config.yaml
n_layer: 16
d_model: 128
n_head: 4
n_kv_head: 4
head_dim: 32
d_mlp: 320
vocab_size: 1239
activation: "swiglu"
norm: "rmsnorm"
norm_place: "pre"
norm_eps: 1e-05
positions: "rope"
rope_base: 100000.0
rope_fraction: 1.0
qk_norm: false
attn_scale: 0.177
bias: "none"
tie_embeddings: false
parallel_block: false
init: "trunc"
init_std_qkv: 0.0833
init_std_o: 0.0
init_std_up: 0.0833
init_std_down: 0.0
optimizer: "muon_variant"
lr: 0.00365
lr_mult_qkv: 0.7
lr_mult_o: 0.602
lr_mult_down: 1.5
beta1: 0.93
lr_head: 0.00788
grad_clip: 1.0
warmup_steps: 200
schedule: "wsd"
decay_fraction: 0.812
decay_shape: "sqrt"
final_lr_fraction: 0.0
batch_tokens: 32768
seq_len: 384
doc_mask: true
train_tokens: 166900000
steps: 5094
dataset: "wikipedia_en"
Each number is 50 + 12 x the weight over its row's rms, rounded and kept within 0 to 99. Layers, rows and columns count from 0. The size before them is the row's rms in percent of the matrix's.

# layer 4 MLP up, 320x128, rms 0.0903, rows 182-236, columns 0-127
097:24 55 67 41 66 40 46 58 47 31 67 44 64 56 64 62 33 36 56 52 68 34 28 57 29 52 32 52 38 39 53 53 46 38 57 51 54 52 65 68 44 75 35 61 43 31 45 50 44 51 54 49 62 36 36 39 54 64 60 40 76 35 61 39 51 52 61 37 52 62 26 45 42 58 55 34 72 59 52 40 54 63 67 52 52 62 38 33 54 64 42 57 42 39 57 52 38 46 60 51 63 51 54 58 45 40 54 30 74 40 53 37 69 59 50 40 71 64 42 58 50 51 23 58 45 70 55 64
098:61 30 40 43 39 43 57 54 45 33 38 19 48 43 75 42 62 48 32 48 43 34 48 50 58 21 55 14 57 32 46 33 51 62 56 30 40 38 40 44 53 15 53 35 50 40 24 41 64 42 58 60 40 59 58 57 51 39 46 67 51 53 58 29 65 55 59 46 44 44 35 49 51 46 49 43 68 63 38 53 43 47 55 56 66 59 58 50 66 27 39 36 61 53 62 42 59 70 48 64 58 46 42 50 53 43 31 58 40 46 62 41 47 55 75 56 41 35 42 42 60 44 56 62 44 41 55 58
115:62 20 52 56 42 47 60 70 30 34 60 49 56 27 57 39 67 47 54 57 41 51 58 42 59 66 60 61 68 47 35 27 50 39 49 54 45 40 48 43 52 71 55 39 55 45 49 42 44 48 51 69 59 48 72 50 60 54 54 41 42 48 61 46 51 55 23 61 48 37 48 48 34 61 50 49 37 68 36 71 40 31 61 42 48 70 55 61 53 54 32 41 62 58 52 28 51 40 62 42 58 36 34 60 51 26 65 54 59 35 38 67 65 30 46 54 35 54 57 54 56 73 35 53 24 32 29 62
103:50 62 36 32 52 46 42 50 54 50 50 48 58 43 47 55 72 55 47 73 47 55 33 51 50 57 34 38 54 69 57 52 60 32 41 45 25 46 60 32 56 50 42 44 49 31 54 39 59 69 37 44 50 48 24 70 49 76 67 47 60 42 67 53 63 48 58 31 84 53 59 55 48 50 57 42 43 40 56 67 33 60 31 63 61 38 67 62 43 49 43 34 31 25 60 52 34 48 49 58 35 53 35 73 55 55 47 55 60 71 39 64 57 31 56 60 42 50 25 49 72 51 54 41 65 63 52 39
105:57 59 48 55 34 31 35 45 54 56 31 38 43 39 33 75 35 50 47 17 51 62 43 29 57 49 53 75 61 57 60 68 54 49 27 47 69 34 59 47 47 25 34 66 61 47 46 65 55 50 68 47 53 55 51 49 45 48 66 60 65 63 56 62 45 65 65 68 57 62 61 39 42 36 50 36 46 42 71 54 67 70 50 42 67 52 61 45 51 62 51 50 48 59 43 67 25 49 29 51 49 39 54 55 55 87 47 61 42 52 43 60 40 41 45 47 39 27 63 53 41 48 51 54 52 57 67 49
095:48 43 54 61 58 41 47 49 33 66 23 59 49 56 35 50 69 51 42 40 47 60 54 71 56 48 33 45 43 57 42 43 57 42 65 37 54 57 65 38 58 49 52 55 59 50 32 56 33 47 50 37 59 34 60 26 38 67 56 35 41 43 39 28 40 47 68 24 65 45 61 29 45 25 46 55 44 60 76 58 47 52 42 21 65 59 55 62 62 45 59 54 67 75 35 60 47 65 20 53 70 39 44 33 45 50 49 49 45 44 33 48 55 64 47 25 51 35 46 59 52 52 47 30 39 49 54 52
096:56 48 59 63 48 40 53 45 46 51 35 53 55 51 42 54 39 71 49 50 61 62 57 70 51 55 49 44 27 53 52 44 67 46 49 51 55 53 31 29 49 31 54 58 51 56 48 64 92 60 39 40 53 64 36 47 45 44 69 49 55 46 28 43 48 35 37 73 47 24 58 53 67 29 33 56 19 47 51 48 53 55 73 50 60 65 62 57 62 58 65 42 33 45 36 51 47 41 41 34 75 42 58 46 38 28 41 48 56 37 61 46 79 40 50 55 59 34 53 68 69 44 51 47 67 50 44 38
104:68 63 60 37 48 36 59 50 34 61 59 45 55 58 87 64 35 48 48 40 68 42 57 39 46 51 37 56 50 38 46 52 35 65 62 47 61 44 55 29 48 41 64 59 58 29 65 48 54 40 45 32 35 61 43 55 35 42 39 45 42 48 61 35 44 68 48 55 47 70 64 70 50 50 54 32 48 53 64 22 82 63 50 33 39 42 66 45 57 42 52 53 58 57 56 42 51 47 49 51 69 33 73 40 49 57 63 45 56 53 61 25 66 56 50 30 53 45 59 47 30 78 32 49 48 34 40 45
101:53 41 79 41 48 54 53 54 43 72 52 60 36 31 57 75 55 67 37 55 43 43 52 64 33 48 37 51 33 60 51 39 40 37 58 56 72 45 30 58 26 58 52 55 56 48 65 59 36 43 43 54 50 47 54 42 35 53 55 32 34 62 44 67 59 46 47 49 44 36 44 65 47 43 64 65 40 37 66 28 65 41 45 37 74 48 64 53 67 71 40 67 38 63 45 44 44 41 42 60 46 39 34 55 25 38 58 63 36 49 47 41 15 60 49 55 68 48 36 54 47 54 70 44 47 39 65 52
110:60 61 36 40 65 23 42 46 59 35 52 47 45 53 43 53 53 46 35 65 51 55 41 44 41 43 37 53 52 56 22 49 35 35 57 41 66 51 44 49 31 60 53 58 37 52 63 48 61 56 41 60 56 42 49 52 69 55 56 69 68 43 31 72 57 40 44 48 47 26 45 41 49 38 40 68 75 46 44 45 55 51 54 60 67 67 39 46 54 70 52 38 44 29 28 48 46 70 55 51 41 67 43 50 23 45 50 84 49 66 49 47 54 58 47 44 68 65 32 83 32 42 49 64 53 66 38 50
110:44 64 40 36 48 37 58 54 45 48 54 42 39 38 47 56 58 90 72 48 36 57 53 55 38 35 61 46 58 73 45 59 32 32 60 42 40 50 54 66 42 36 46 55 24 68 52 64 92 47 48 59 48 50 56 52 56 43 27 45 55 37 44 62 36 39 55 53 52 37 39 35 50 62 72 48 31 41 54 62 40 70 52 59 48 41 52 59 41 52 33 50 52 43 65 30 34 56 46 32 47 59 41 41 51 49 42 54 53 60 56 60 43 47 25 41 43 46 29 60 48 33 39 74 66 50 61 38
088:37 63 62 45 57 30 34 35 53 54 64 43 45 61 46 46 38 63 55 79 66 78 27 43 53 38 63 47 34 51 60 45 46 32 35 64 48 63 47 62 54 60 46 53 32 56 35 54 33 43 53 37 62 48 44 53 55 58 50 52 72 62 50 45 54 56 26 76 57 46 37 40 49 46 57 47 46 43 52 55 40 49 42 64 47 34 42 52 47 66 60 50 64 41 42 75 25 62 54 51 44 28 44 55 64 38 51 40 45 40 63 37 75 45 64 51 46 46 34 47 17 39 48 60 45 46 82 49
095:36 47 51 32 22 30 45 49 36 48 41 71 46 32 45 54 66 50 53 35 41 70 58 41 46 45 26 48 52 45 56 78 59 44 41 55 63 48 49 53 45 55 55 50 45 61 57 44 44 58 69 66 57 44 40 55 43 51 47 54 26 38 48 20 47 47 28 50 45 53 49 62 57 51 48 55 48 60 59 55 62 49 53 48 47 67 39 69 22 48 48 35 48 38 36 16 42 41 32 55 68 63 23 68 34 54 50 44 55 72 59 36 61 53 49 41 48 41 40 65 50 51 49 77 36 67 64 57
099:52 61 59 45 48 45 50 39 68 36 58 53 60 60 34 35 45 65 52 46 44 58 46 40 34 37 32 64 35 39 41 42 50 37 46 27 49 61 37 54 54 58 38 42 51 38 51 51 58 39 41 52 50 62 31 20 54 59 72 57 51 39 33 52 65 48 39 50 56 48 52 56 41 46 59 41 68 50 32 50 67 38 61 96 50 73 28 54 34 67 44 57 29 46 36 55 47 53 79 56 43 58 56 63 47 49 43 32 56 61 53 43 48 44 44 62 47 68 43 53 39 58 17 45 54 62 70 41
113:56 56 42 50 48 45 41 60 67 48 43 37 59 47 45 57 42 55 17 56 54 39 35 55 51 56 52 53 24 49 55 43 41 43 54 45 54 38 41 37 57 29 50 66 50 47 32 55 41 45 55 69 58 86 66 59 63 50 53 50 63 47 60 72 48 57 41 66 23 41 62 51 65 62 42 69 51 70 53 49 56 74 61 61 68 76 49 45 64 42 45 60 38 52 50 82 34 73 58 46 44 28 40 69 53 54 59 63 54 46 23 64 45 38 51 69 39 53 54 32 56 52 53 57 53 44 57 59
106:40 55 37 54 58 65 51 72 50 40 53 42 61 48 71 55 57 41 65 32 45 57 38 58 52 57 59 61 53 58 59 42 65 54 41 29 53 58 57 43 38 41 36 69 59 56 38 30 44 64 33 35 40 72 49 31 58 57 50 76 45 47 23 65 32 33 52 60 43 44 57 42 21 55 58 29 44 38 53 56 60 43 69 42 50 44 57 55 60 29 49 37 56 54 56 33 37 33 41 67 56 51 52 43 82 42 29 50 45 46 59 56 44 45 46 37 84 45 47 55 43 46 70 37 56 31 51 44
088:43 46 37 57 57 32 38 56 71 47 59 37 56 34 61 63 49 46 32 52 63 54 45 57 50 52 48 54 32 32 50 14 50 37 48 37 47 33 49 50 41 39 48 46 38 26 48 49 77 58 39 71 71 77 60 70 49 39 52 45 44 74 39 47 37 44 40 53 46 49 42 60 53 44 24 53 43 63 40 47 32 59 68 52 64 60 59 56 30 38 37 47 50 48 66 44 67 42 31 70 31 61 39 62 43 40 30 38 49 52 43 65 41 66 40 68 58 56 45 59 60 59 47 59 45 68 37 49
097:41 58 57 49 37 42 63 63 61 56 31 32 52 44 48 61 42 79 41 58 51 51 53 57 42 57 33 43 60 64 62 23 69 42 31 62 49 65 45 24 44 47 74 59 44 48 64 63 59 69 60 49 35 58 58 64 08 35 59 63 48 34 36 50 33 58 48 38 44 57 38 59 55 53 37 47 43 54 48 42 40 62 47 56 79 56 61 51 50 70 57 66 43 50 60 43 66 45 50 63 67 45 38 57 72 43 39 46 39 66 55 58 34 42 38 64 56 59 53 50 51 27 56 48 50 34 48 51
086:54 72 45 23 55 16 58 59 57 41 51 42 19 53 37 44 43 37 52 56 54 46 31 40 52 53 43 59 56 48 46 56 55 56 31 59 62 58 54 50 47 69 68 52 30 35 39 58 40 48 50 62 46 65 33 62 58 74 51 51 72 48 47 62 51 53 52 55 72 43 52 69 63 40 65 75 47 46 66 56 72 62 79 47 27 54 77 34 60 53 56 42 54 50 57 67 67 54 67 54 37 42 58 43 44 57 51 41 46 51 54 35 51 43 46 56 68 66 51 50 37 66 37 41 39 55 60 49
105:44 50 51 49 40 37 53 39 35 72 55 39 29 59 33 56 45 64 39 54 56 53 43 65 25 48 39 51 64 57 52 63 59 40 57 48 67 75 36 54 57 56 40 71 33 55 36 63 57 39 39 52 51 51 22 54 63 46 46 66 44 45 58 60 54 29 63 60 59 53 43 35 41 36 61 47 45 43 44 39 43 46 38 23 46 34 44 62 38 53 62 49 35 34 26 49 45 41 56 52 40 58 70 32 50 57 51 44 63 50 41 56 45 51 39 35 62 62 60 28 23 60 78 46 21 38 61 44
110:56 58 59 36 50 37 52 64 50 63 41 57 40 47 39 57 35 55 42 58 76 50 58 56 54 51 51 47 13 37 49 62 50 52 41 45 32 62 54 42 45 60 33 57 28 38 56 30 51 57 57 33 56 67 42 63 58 49 41 37 62 79 45 48 68 50 69 55 64 29 45 64 55 54 53 31 47 30 59 30 59 56 45 59 48 71 76 39 61 37 60 65 44 69 44 66 52 48 24 46 69 39 31 38 45 41 53 64 43 53 54 57 50 45 70 62 62 63 40 40 36 46 39 57 62 53 47 73
101:61 45 48 69 39 58 54 51 64 60 34 59 24 20 37 43 68 52 60 60 46 62 78 59 66 62 41 53 63 51 42 61 62 45 45 55 47 32 48 38 56 59 68 24 41 38 38 55 61 58 57 35 61 42 33 68 43 35 56 56 26 32 60 45 31 47 30 45 41 54 59 62 36 44 54 36 33 70 78 50 51 50 47 33 46 55 56 64 47 37 44 45 48 59 58 52 60 46 43 50 44 46 59 64 41 67 55 42 59 32 31 55 45 61 44 48 61 57 29 28 53 68 51 75 51 48 62 49
094:57 55 45 71 40 55 26 54 71 41 62 61 52 55 69 52 53 61 45 32 52 55 30 66 67 54 29 50 35 58 43 44 59 51 63 42 30 48 40 59 55 43 42 47 60 45 57 53 66 64 39 56 62 50 59 60 41 24 50 42 52 65 42 63 37 38 55 62 37 61 45 49 45 57 32 70 47 39 56 47 39 72 53 55 45 61 69 45 63 44 44 69 68 69 59 72 48 54 49 68 47 55 39 38 57 17 55 29 58 67 41 69 46 66 54 59 64 57 51 40 52 30 57 48 83 46 62 38
114:49 44 42 47 56 68 40 48 62 50 58 62 29 50 48 52 47 41 51 64 70 53 53 31 56 51 60 62 47 37 57 51 42 59 63 57 51 52 67 47 49 53 59 79 49 35 46 36 16 52 78 46 57 43 65 51 66 57 58 29 55 43 51 35 71 61 58 66 63 59 50 41 12 52 55 39 60 47 48 48 52 34 63 40 35 56 39 46 54 47 41 59 39 39 45 33 59 46 48 53 40 46 46 54 57 52 59 42 58 37 38 53 84 68 47 38 28 52 61 39 24 40 28 32 43 57 57 74
106:53 51 71 50 54 42 39 50 51 34 61 50 46 46 49 39 52 58 53 24 59 44 60 72 60 49 38 55 15 39 59 38 44 20 62 55 44 61 46 39 58 57 49 58 69 61 44 20 45 68 42 56 66 33 35 34 57 52 56 26 64 38 39 21 55 25 65 49 58 52 59 36 51 49 61 48 61 60 40 31 50 37 57 19 42 55 58 55 47 72 63 59 41 73 44 49 52 37 55 58 63 50 36 53 55 29 46 34 64 53 60 54 59 51 57 53 40 47 51 57 45 32 51 66 45 60 53 50
096:68 54 31 49 51 49 56 73 36 48 52 27 51 51 64 49 84 37 30 55 62 38 51 54 41 46 60 41 51 30 66 68 51 40 48 39 50 55 34 48 52 42 42 35 50 86 70 41 54 53 58 56 60 65 56 66 55 43 31 52 38 49 54 47 62 44 57 27 53 60 35 60 49 49 52 46 70 64 62 34 55 80 71 39 51 42 45 51 52 28 59 62 64 52 41 33 40 27 41 53 43 42 60 63 50 53 54 36 62 56 60 59 50 27 68 62 46 61 29 44 45 68 46 56 46 40 46 59
100:46 51 56 52 36 47 35 42 44 55 65 78 41 30 56 42 64 83 54 33 34 37 47 57 30 75 41 63 53 71 61 55 67 38 59 71 41 59 54 47 38 37 31 61 62 50 48 46 55 54 50 67 27 51 37 38 22 40 66 59 41 33 61 46 55 37 65 46 34 49 32 61 45 53 46 47 61 51 55 64 73 44 62 46 40 54 55 50 61 43 29 34 70 47 45 49 61 53 57 53 44 34 34 47 52 51 39 55 31 32 53 48 59 57 56 34 57 44 51 28 42 32 60 67 61 54 55 52
100:60 63 53 32 64 66 31 48 47 31 28 47 59 49 45 51 34 37 39 38 58 57 47 38 40 51 56 47 45 46 68 40 27 68 59 59 42 56 53 49 56 48 44 56 33 57 53 72 29 54 32 65 41 56 53 70 66 59 33 54 36 45 46 46 71 63 33 59 50 41 48 56 66 48 63 52 44 58 57 37 27 57 53 78 39 49 54 35 20 59 71 35 58 62 32 58 34 68 51 54 47 67 52 61 56 42 61 51 40 39 68 61 51 56 67 28 60 57 52 63 39 34 41 56 32 55 65 37
093:66 47 60 33 62 56 59 51 38 53 39 23 51 60 57 61 47 43 54 48 58 39 43 49 51 55 47 42 40 48 78 71 55 22 45 59 46 37 56 59 61 48 40 67 70 43 42 64 42 62 76 56 58 81 43 35 53 44 41 49 37 34 26 50 74 31 58 44 53 58 50 65 47 50 57 54 51 67 46 50 37 52 78 87 52 53 42 52 47 58 54 45 63 49 62 36 57 44 63 39 51 37 35 39 52 45 62 47 37 59 70 57 50 52 56 65 35 39 58 63 35 36 49 45 66 69 59 61
117:57 38 53 67 41 44 40 29 46 65 34 58 59 48 45 41 40 48 35 58 44 47 80 59 43 30 50 57 38 29 56 63 41 53 54 50 61 56 50 64 41 32 27 55 62 71 49 58 62 39 66 63 52 37 39 37 45 52 36 55 36 24 54 54 28 55 81 55 46 43 41 25 55 42 64 31 64 39 27 56 64 40 31 60 57 48 61 63 39 60 37 46 43 63 34 42 30 55 57 45 60 54 62 46 60 55 43 48 45 71 36 53 42 66 56 51 64 42 70 39 43 55 60 43 29 34 54 58
128:51 52 66 53 70 53 39 44 42 45 59 54 54 30 57 18 47 66 56 63 70 58 45 64 37 44 31 51 35 71 33 54 53 56 57 50 47 35 74 72 59 39 45 30 50 58 54 50 54 44 53 52 88 57 50 43 51 58 34 43 46 66 48 31 53 45 60 69 53 55 53 43 45 41 55 44 62 51 58 68 50 49 34 59 38 34 38 58 44 32 36 54 38 67 52 60 63 70 38 46 51 40 59 43 33 63 68 57 60 46 40 51 66 63 44 52 45 33 32 43 37 54 33 65 78 52 69 62
107:47 38 32 54 61 53 42 28 59 45 62 57 58 39 55 39 68 52 33 53 57 40 52 64 45 37 61 25 24 34 39 40 60 48 72 28 53 74 60 28 68 35 47 46 28 47 33 33 46 68 28 26 60 64 75 39 49 52 43 47 47 46 61 71 59 46 70 57 51 52 43 56 46 53 42 52 56 49 38 36 47 49 51 38 42 60 48 61 68 59 34 47 57 64 38 70 39 45 48 50 46 52 58 66 65 65 47 37 55 50 36 65 65 46 54 52 56 44 47 57 53 36 34 52 46 74 67 66
095:57 43 44 31 52 48 48 54 55 69 67 75 44 40 43 77 36 49 63 50 38 56 49 39 62 63 49 53 64 34 45 49 72 61 53 65 73 27 51 41 44 51 40 44 57 39 53 23 52 54 40 58 46 55 72 54 48 52 72 55 54 61 51 63 39 61 64 49 61 40 43 39 37 63 54 83 64 59 77 49 57 43 71 62 37 49 28 52 42 54 54 51 47 42 46 53 31 44 56 69 45 50 65 63 54 35 13 39 51 42 43 46 40 51 55 49 46 56 62 74 63 50 65 47 64 59 49 59
105:57 50 50 52 47 30 41 56 54 66 52 51 49 53 41 53 42 44 51 28 57 76 55 46 36 61 61 58 54 70 50 29 39 44 63 36 62 67 76 52 49 53 66 82 42 38 39 47 50 60 50 51 38 53 60 62 56 51 52 38 20 77 38 51 27 32 50 47 58 49 48 52 44 33 45 51 39 48 60 59 56 37 61 39 52 37 39 27 40 68 53 68 63 39 46 54 76 25 46 58 56 54 54 49 40 39 31 75 55 62 62 61 52 58 47 35 58 32 53 49 58 65 62 59 40 71 40 42
115:50 53 69 61 52 57 50 42 63 68 71 44 65 53 65 59 48 62 61 50 65 46 29 61 60 50 57 39 42 38 51 40 60 62 68 48 61 23 56 43 47 45 52 43 45 63 29 69 74 51 54 51 46 44 36 33 48 67 60 49 29 49 51 48 35 56 73 27 61 62 42 44 48 45 76 28 58 53 52 57 71 46 56 36 54 38 39 34 57 65 54 45 42 30 52 67 43 59 48 41 45 57 54 64 51 66 56 79 54 52 43 40 34 43 39 47 62 55 50 81 52 43 43 58 55 72 54 75
106:62 46 56 58 35 38 20 53 33 52 62 68 51 50 56 45 54 46 61 34 37 73 34 57 60 50 51 56 53 54 44 50 49 52 27 49 40 31 48 53 77 65 59 33 60 50 47 47 46 29 55 64 41 48 53 43 42 48 64 39 62 59 40 68 31 54 52 61 62 40 69 47 56 47 42 46 49 49 45 57 53 57 51 61 47 62 44 70 42 38 59 35 65 32 57 66 47 39 45 48 61 69 60 34 47 38 66 46 37 54 43 30 63 67 33 58 47 24 66 48 43 56 69 90 37 38 74 55
112:52 65 41 52 42 21 61 45 72 37 42 41 42 47 47 35 57 41 35 56 34 69 66 49 28 44 29 76 52 49 50 64 56 62 33 40 51 53 46 55 62 47 62 68 35 47 29 48 63 26 47 62 57 71 30 36 33 39 46 39 46 28 54 47 48 50 37 50 60 52 46 60 56 44 50 32 57 47 74 64 55 63 62 65 48 48 56 60 41 47 52 58 42 65 43 40 28 69 42 68 48 36 48 47 52 54 36 48 30 44 61 52 44 45 43 37 62 41 56 44 61 10 68 43 55 47 47 42
100:50 41 50 44 39 57 63 34 39 45 39 65 44 46 31 48 45 62 48 54 40 55 81 53 73 47 44 70 61 62 44 41 54 48 52 57 34 58 53 18 67 52 33 56 44 47 51 64 32 37 62 28 31 47 38 50 64 55 47 55 44 50 57 86 52 46 35 43 35 37 70 55 44 50 60 56 40 37 36 52 56 53 38 55 49 58 55 38 52 35 48 45 42 60 33 66 42 82 63 31 68 45 68 53 60 65 60 67 33 49 51 48 40 44 23 41 48 67 38 40 45 51 58 59 59 60 36 60
097:39 56 69 61 61 33 48 72 48 45 62 61 49 56 43 75 60 76 48 59 70 18 50 53 50 63 60 43 41 56 66 43 28 39 38 61 60 59 60 41 67 71 47 57 55 47 52 41 40 50 47 56 59 52 54 67 50 32 46 38 59 58 63 47 66 50 29 48 41 41 59 50 63 52 59 52 59 51 33 37 24 48 50 47 64 47 54 58 38 35 47 68 62 34 51 75 49 51 66 41 67 39 54 65 59 39 61 53 50 51 57 31 53 47 39 62 53 66 54 12 42 53 21 54 53 57 65 47
100:57 50 57 54 30 53 66 50 35 51 64 46 54 51 62 36 47 30 48 71 50 55 48 58 68 57 52 53 45 28 54 49 55 60 38 42 59 56 45 47 67 52 39 30 50 79 43 39 59 38 42 54 39 25 68 50 54 47 49 52 75 31 59 62 48 37 46 48 44 68 42 50 90 47 65 44 40 49 46 40 60 48 52 36 57 46 41 40 63 60 55 40 40 54 53 55 37 63 74 41 51 39 70 41 63 58 65 50 49 49 67 47 55 28 34 54 45 35 39 64 63 63 21 75 50 67 63 67
102:46 43 35 56 56 50 54 38 25 75 50 59 63 31 53 49 53 64 47 43 60 37 30 55 51 48 38 32 53 26 47 41 37 65 62 32 51 69 58 34 63 48 34 52 56 70 69 38 62 28 70 54 53 58 71 47 35 46 52 74 54 53 55 50 33 56 62 41 42 74 45 45 63 61 33 48 50 50 41 44 59 56 44 49 49 42 39 48 53 44 45 59 63 53 58 50 70 56 50 73 38 68 66 58 56 51 46 43 38 60 23 65 30 69 51 36 65 68 60 65 52 43 30 57 65 44 41 35
116:25 61 52 33 57 51 42 54 53 80 28 34 57 55 17 45 58 45 56 59 34 43 56 43 50 47 65 40 60 22 40 59 41 62 55 49 46 35 46 51 45 33 51 47 62 41 53 45 54 50 56 51 48 49 35 49 49 34 54 55 58 57 55 37 43 65 31 52 63 66 50 30 43 74 71 48 45 45 65 55 63 45 52 40 56 55 60 61 23 36 72 56 63 52 59 51 63 52 60 67 49 58 63 37 42 48 35 58 56 21 50 50 67 79 64 51 44 40 71 53 71 58 30 52 48 41 46 37
106:38 71 55 47 48 52 51 35 64 71 54 43 63 43 50 69 47 45 56 61 47 44 27 44 43 58 46 46 19 49 52 20 64 59 42 61 64 57 45 52 51 63 38 59 70 46 39 67 50 58 33 70 34 58 60 34 37 26 49 50 53 62 53 52 44 53 51 28 41 41 49 35 33 67 26 52 49 47 57 52 62 50 37 68 71 47 51 43 42 54 28 48 65 56 40 48 51 51 54 67 78 31 62 53 51 41 44 25 46 52 27 54 58 32 43 72 68 55 48 47 59 50 29 58 58 44 46 61
093:60 39 49 62 49 46 37 59 63 49 73 59 45 65 42 45 41 65 50 50 61 48 57 57 41 47 38 62 49 32 34 32 36 67 59 56 65 35 52 66 44 51 54 29 51 54 41 30 57 50 60 56 59 52 41 38 58 41 31 40 40 40 51 34 35 65 76 44 45 63 48 63 40 28 24 54 63 75 42 38 63 46 44 47 60 56 57 50 42 34 48 68 43 68 65 50 67 64 51 70 39 76 60 54 48 39 65 35 77 65 37 64 48 48 27 61 56 55 55 40 48 45 25 56 60 39 51 52
096:60 51 38 48 61 51 40 45 50 38 59 35 34 58 39 48 34 35 40 63 40 60 38 47 62 33 48 52 53 30 31 48 42 61 33 31 68 74 59 60 39 48 23 28 53 43 59 45 56 52 66 79 60 51 36 37 46 29 51 62 72 37 52 50 59 47 34 50 49 42 50 62 43 70 40 57 77 34 49 55 49 34 59 27 41 62 51 71 40 45 40 52 52 39 31 49 55 48 32 45 46 77 55 49 50 70 50 64 52 52 58 52 72 51 41 41 23 45 56 57 61 37 52 65 57 40 62 47
089:60 37 64 49 43 51 63 58 53 52 56 65 45 42 44 74 39 44 45 48 36 50 64 37 25 39 36 39 37 41 86 41 57 51 38 49 47 51 61 36 50 60 50 44 27 38 32 55 38 66 45 30 55 60 30 50 23 45 65 33 55 47 39 61 46 60 45 49 43 42 45 59 69 54 49 59 45 47 40 38 44 47 45 41 43 46 52 49 39 74 33 69 28 44 63 60 38 49 59 39 55 45 28 66 44 32 54 53 34 67 56 59 25 34 49 57 64 64 75 36 49 54 62 75 45 54 50 46
091:29 40 67 76 41 33 52 41 47 46 59 54 42 50 60 39 51 42 45 55 72 47 58 54 38 51 38 41 34 42 32 51 40 42 33 49 67 67 53 59 47 54 19 42 68 70 48 36 46 55 49 52 42 60 32 56 46 45 45 65 33 58 26 54 39 42 47 54 66 40 40 41 55 57 50 61 81 59 51 50 43 35 60 38 55 54 40 59 27 63 43 52 64 63 48 53 65 27 56 56 62 65 46 48 52 60 49 51 59 47 67 39 40 54 49 92 39 48 29 44 55 31 65 28 56 66 51 43
095:61 40 73 43 46 45 68 56 51 56 43 51 58 49 72 46 39 45 27 62 46 53 55 47 34 55 32 45 56 66 73 65 47 36 55 32 53 38 42 53 38 52 46 57 48 38 58 51 38 70 51 32 16 45 37 70 45 26 54 39 56 43 46 54 61 50 52 41 63 43 43 56 58 58 52 53 42 74 28 61 51 71 26 71 46 31 53 36 57 43 53 57 74 58 50 55 52 51 51 42 51 48 41 76 35 54 76 57 44 67 60 46 24 52 55 42 44 46 61 47 48 35 68 34 73 61 55 47
093:66 41 53 53 62 39 65 48 86 56 54 52 37 54 41 50 47 63 53 76 58 52 43 47 56 40 43 68 55 56 44 34 70 36 77 58 45 46 53 38 54 61 56 56 45 55 44 71 61 29 45 53 59 17 46 48 51 55 32 48 28 52 38 53 50 57 45 70 28 53 52 35 46 58 56 58 31 32 69 50 54 56 27 54 59 42 42 25 28 64 47 60 32 45 41 55 47 76 38 60 44 44 42 44 54 43 30 53 51 53 42 70 56 50 47 51 47 70 40 35 35 46 68 57 58 50 66 58
106:59 62 45 52 62 75 35 60 59 40 35 46 40 36 36 71 45 52 59 53 47 38 37 54 49 55 53 30 50 49 71 49 77 40 29 43 28 35 78 54 57 37 51 57 57 35 66 56 67 62 30 35 38 63 41 66 32 29 45 64 33 61 42 48 46 34 64 26 45 72 45 65 39 41 72 43 41 32 55 69 55 47 54 45 56 43 47 56 58 69 49 46 69 54 54 53 64 40 51 37 71 55 61 37 59 56 58 69 46 62 63 42 47 46 54 53 47 66 62 47 50 70 50 50 52 42 46 51
103:59 57 43 84 62 29 49 60 65 63 47 51 57 37 59 52 63 65 40 67 50 50 51 39 49 36 60 66 51 62 27 46 36 53 35 44 51 56 44 36 54 58 58 58 39 67 62 63 43 45 60 32 56 44 52 42 55 59 47 55 59 41 58 49 47 46 48 56 38 68 47 49 54 26 29 57 49 42 53 66 62 53 50 66 59 63 40 37 52 50 52 57 59 55 18 56 36 78 57 65 22 59 43 57 46 81 56 36 30 67 43 51 60 46 27 57 60 45 52 42 28 48 34 49 61 69 72 50
088:69 69 55 31 34 47 50 69 40 30 71 83 49 40 54 36 50 49 44 54 52 65 55 27 45 49 38 60 45 52 35 72 54 51 67 57 51 43 52 64 60 42 52 45 45 49 47 48 50 54 49 43 50 29 40 57 55 47 46 44 51 43 80 37 56 46 34 46 54 42 73 69 44 52 46 58 37 51 26 62 52 46 53 39 35 46 32 62 41 51 62 27 30 26 25 41 38 37 44 29 35 35 36 45 61 44 62 47 53 20 36 35 59 50 52 33 49 49 55 53 36 56 47 55 36 50 32 54
093:58 41 48 29 47 36 60 73 49 65 34 30 33 52 49 58 42 56 45 58 63 51 45 50 45 41 41 54 55 63 31 39 57 68 55 62 66 28 47 48 50 52 53 59 47 64 44 43 46 62 57 44 57 45 55 62 37 45 60 47 69 71 56 38 73 46 25 80 72 53 59 58 42 72 68 68 42 57 69 57 51 70 47 69 37 34 29 61 46 29 67 63 52 55 73 46 56 60 69 45 47 57 34 55 36 70 40 55 60 52 37 44 64 30 58 46 44 51 58 39 60 47 63 40 52 44 53 65
098:44 48 37 53 60 57 32 44 47 43 54 56 51 39 34 62 70 32 52 55 55 46 41 40 59 48 34 46 72 71 53 35 44 49 50 62 36 61 79 21 70 52 47 45 53 65 63 51 57 25 41 54 33 60 62 54 20 44 53 38 52 30 60 61 41 61 42 41 62 43 51 61 54 54 48 57 34 59 51 55 35 43 57 27 26 51 62 51 56 50 51 35 59 52 52 51 46 17 48 34 59 48 60 50 63 34 67 72 44 52 54 51 65 57 67 40 42 69 48 61 68 54 60 55 40 39 36 24
093:56 43 49 66 46 62 48 39 48 46 62 54 52 37 37 48 38 59 41 36 41 38 49 57 49 60 34 31 63 57 37 48 37 51 42 70 55 60 57 30 56 35 51 59 47 30 12 44 64 59 64 65 51 52 46 46 46 42 27 46 63 65 50 45 59 40 43 66 27 49 58 36 51 80 52 75 41 57 39 44 51 54 54 56 63 63 56 37 43 47 69 63 31 58 71 57 55 56 59 62 43 47 46 07 60 46 37 62 38 53 42 73 58 52 42 51 48 57 48 36 66 37 55 45 42 47 72 32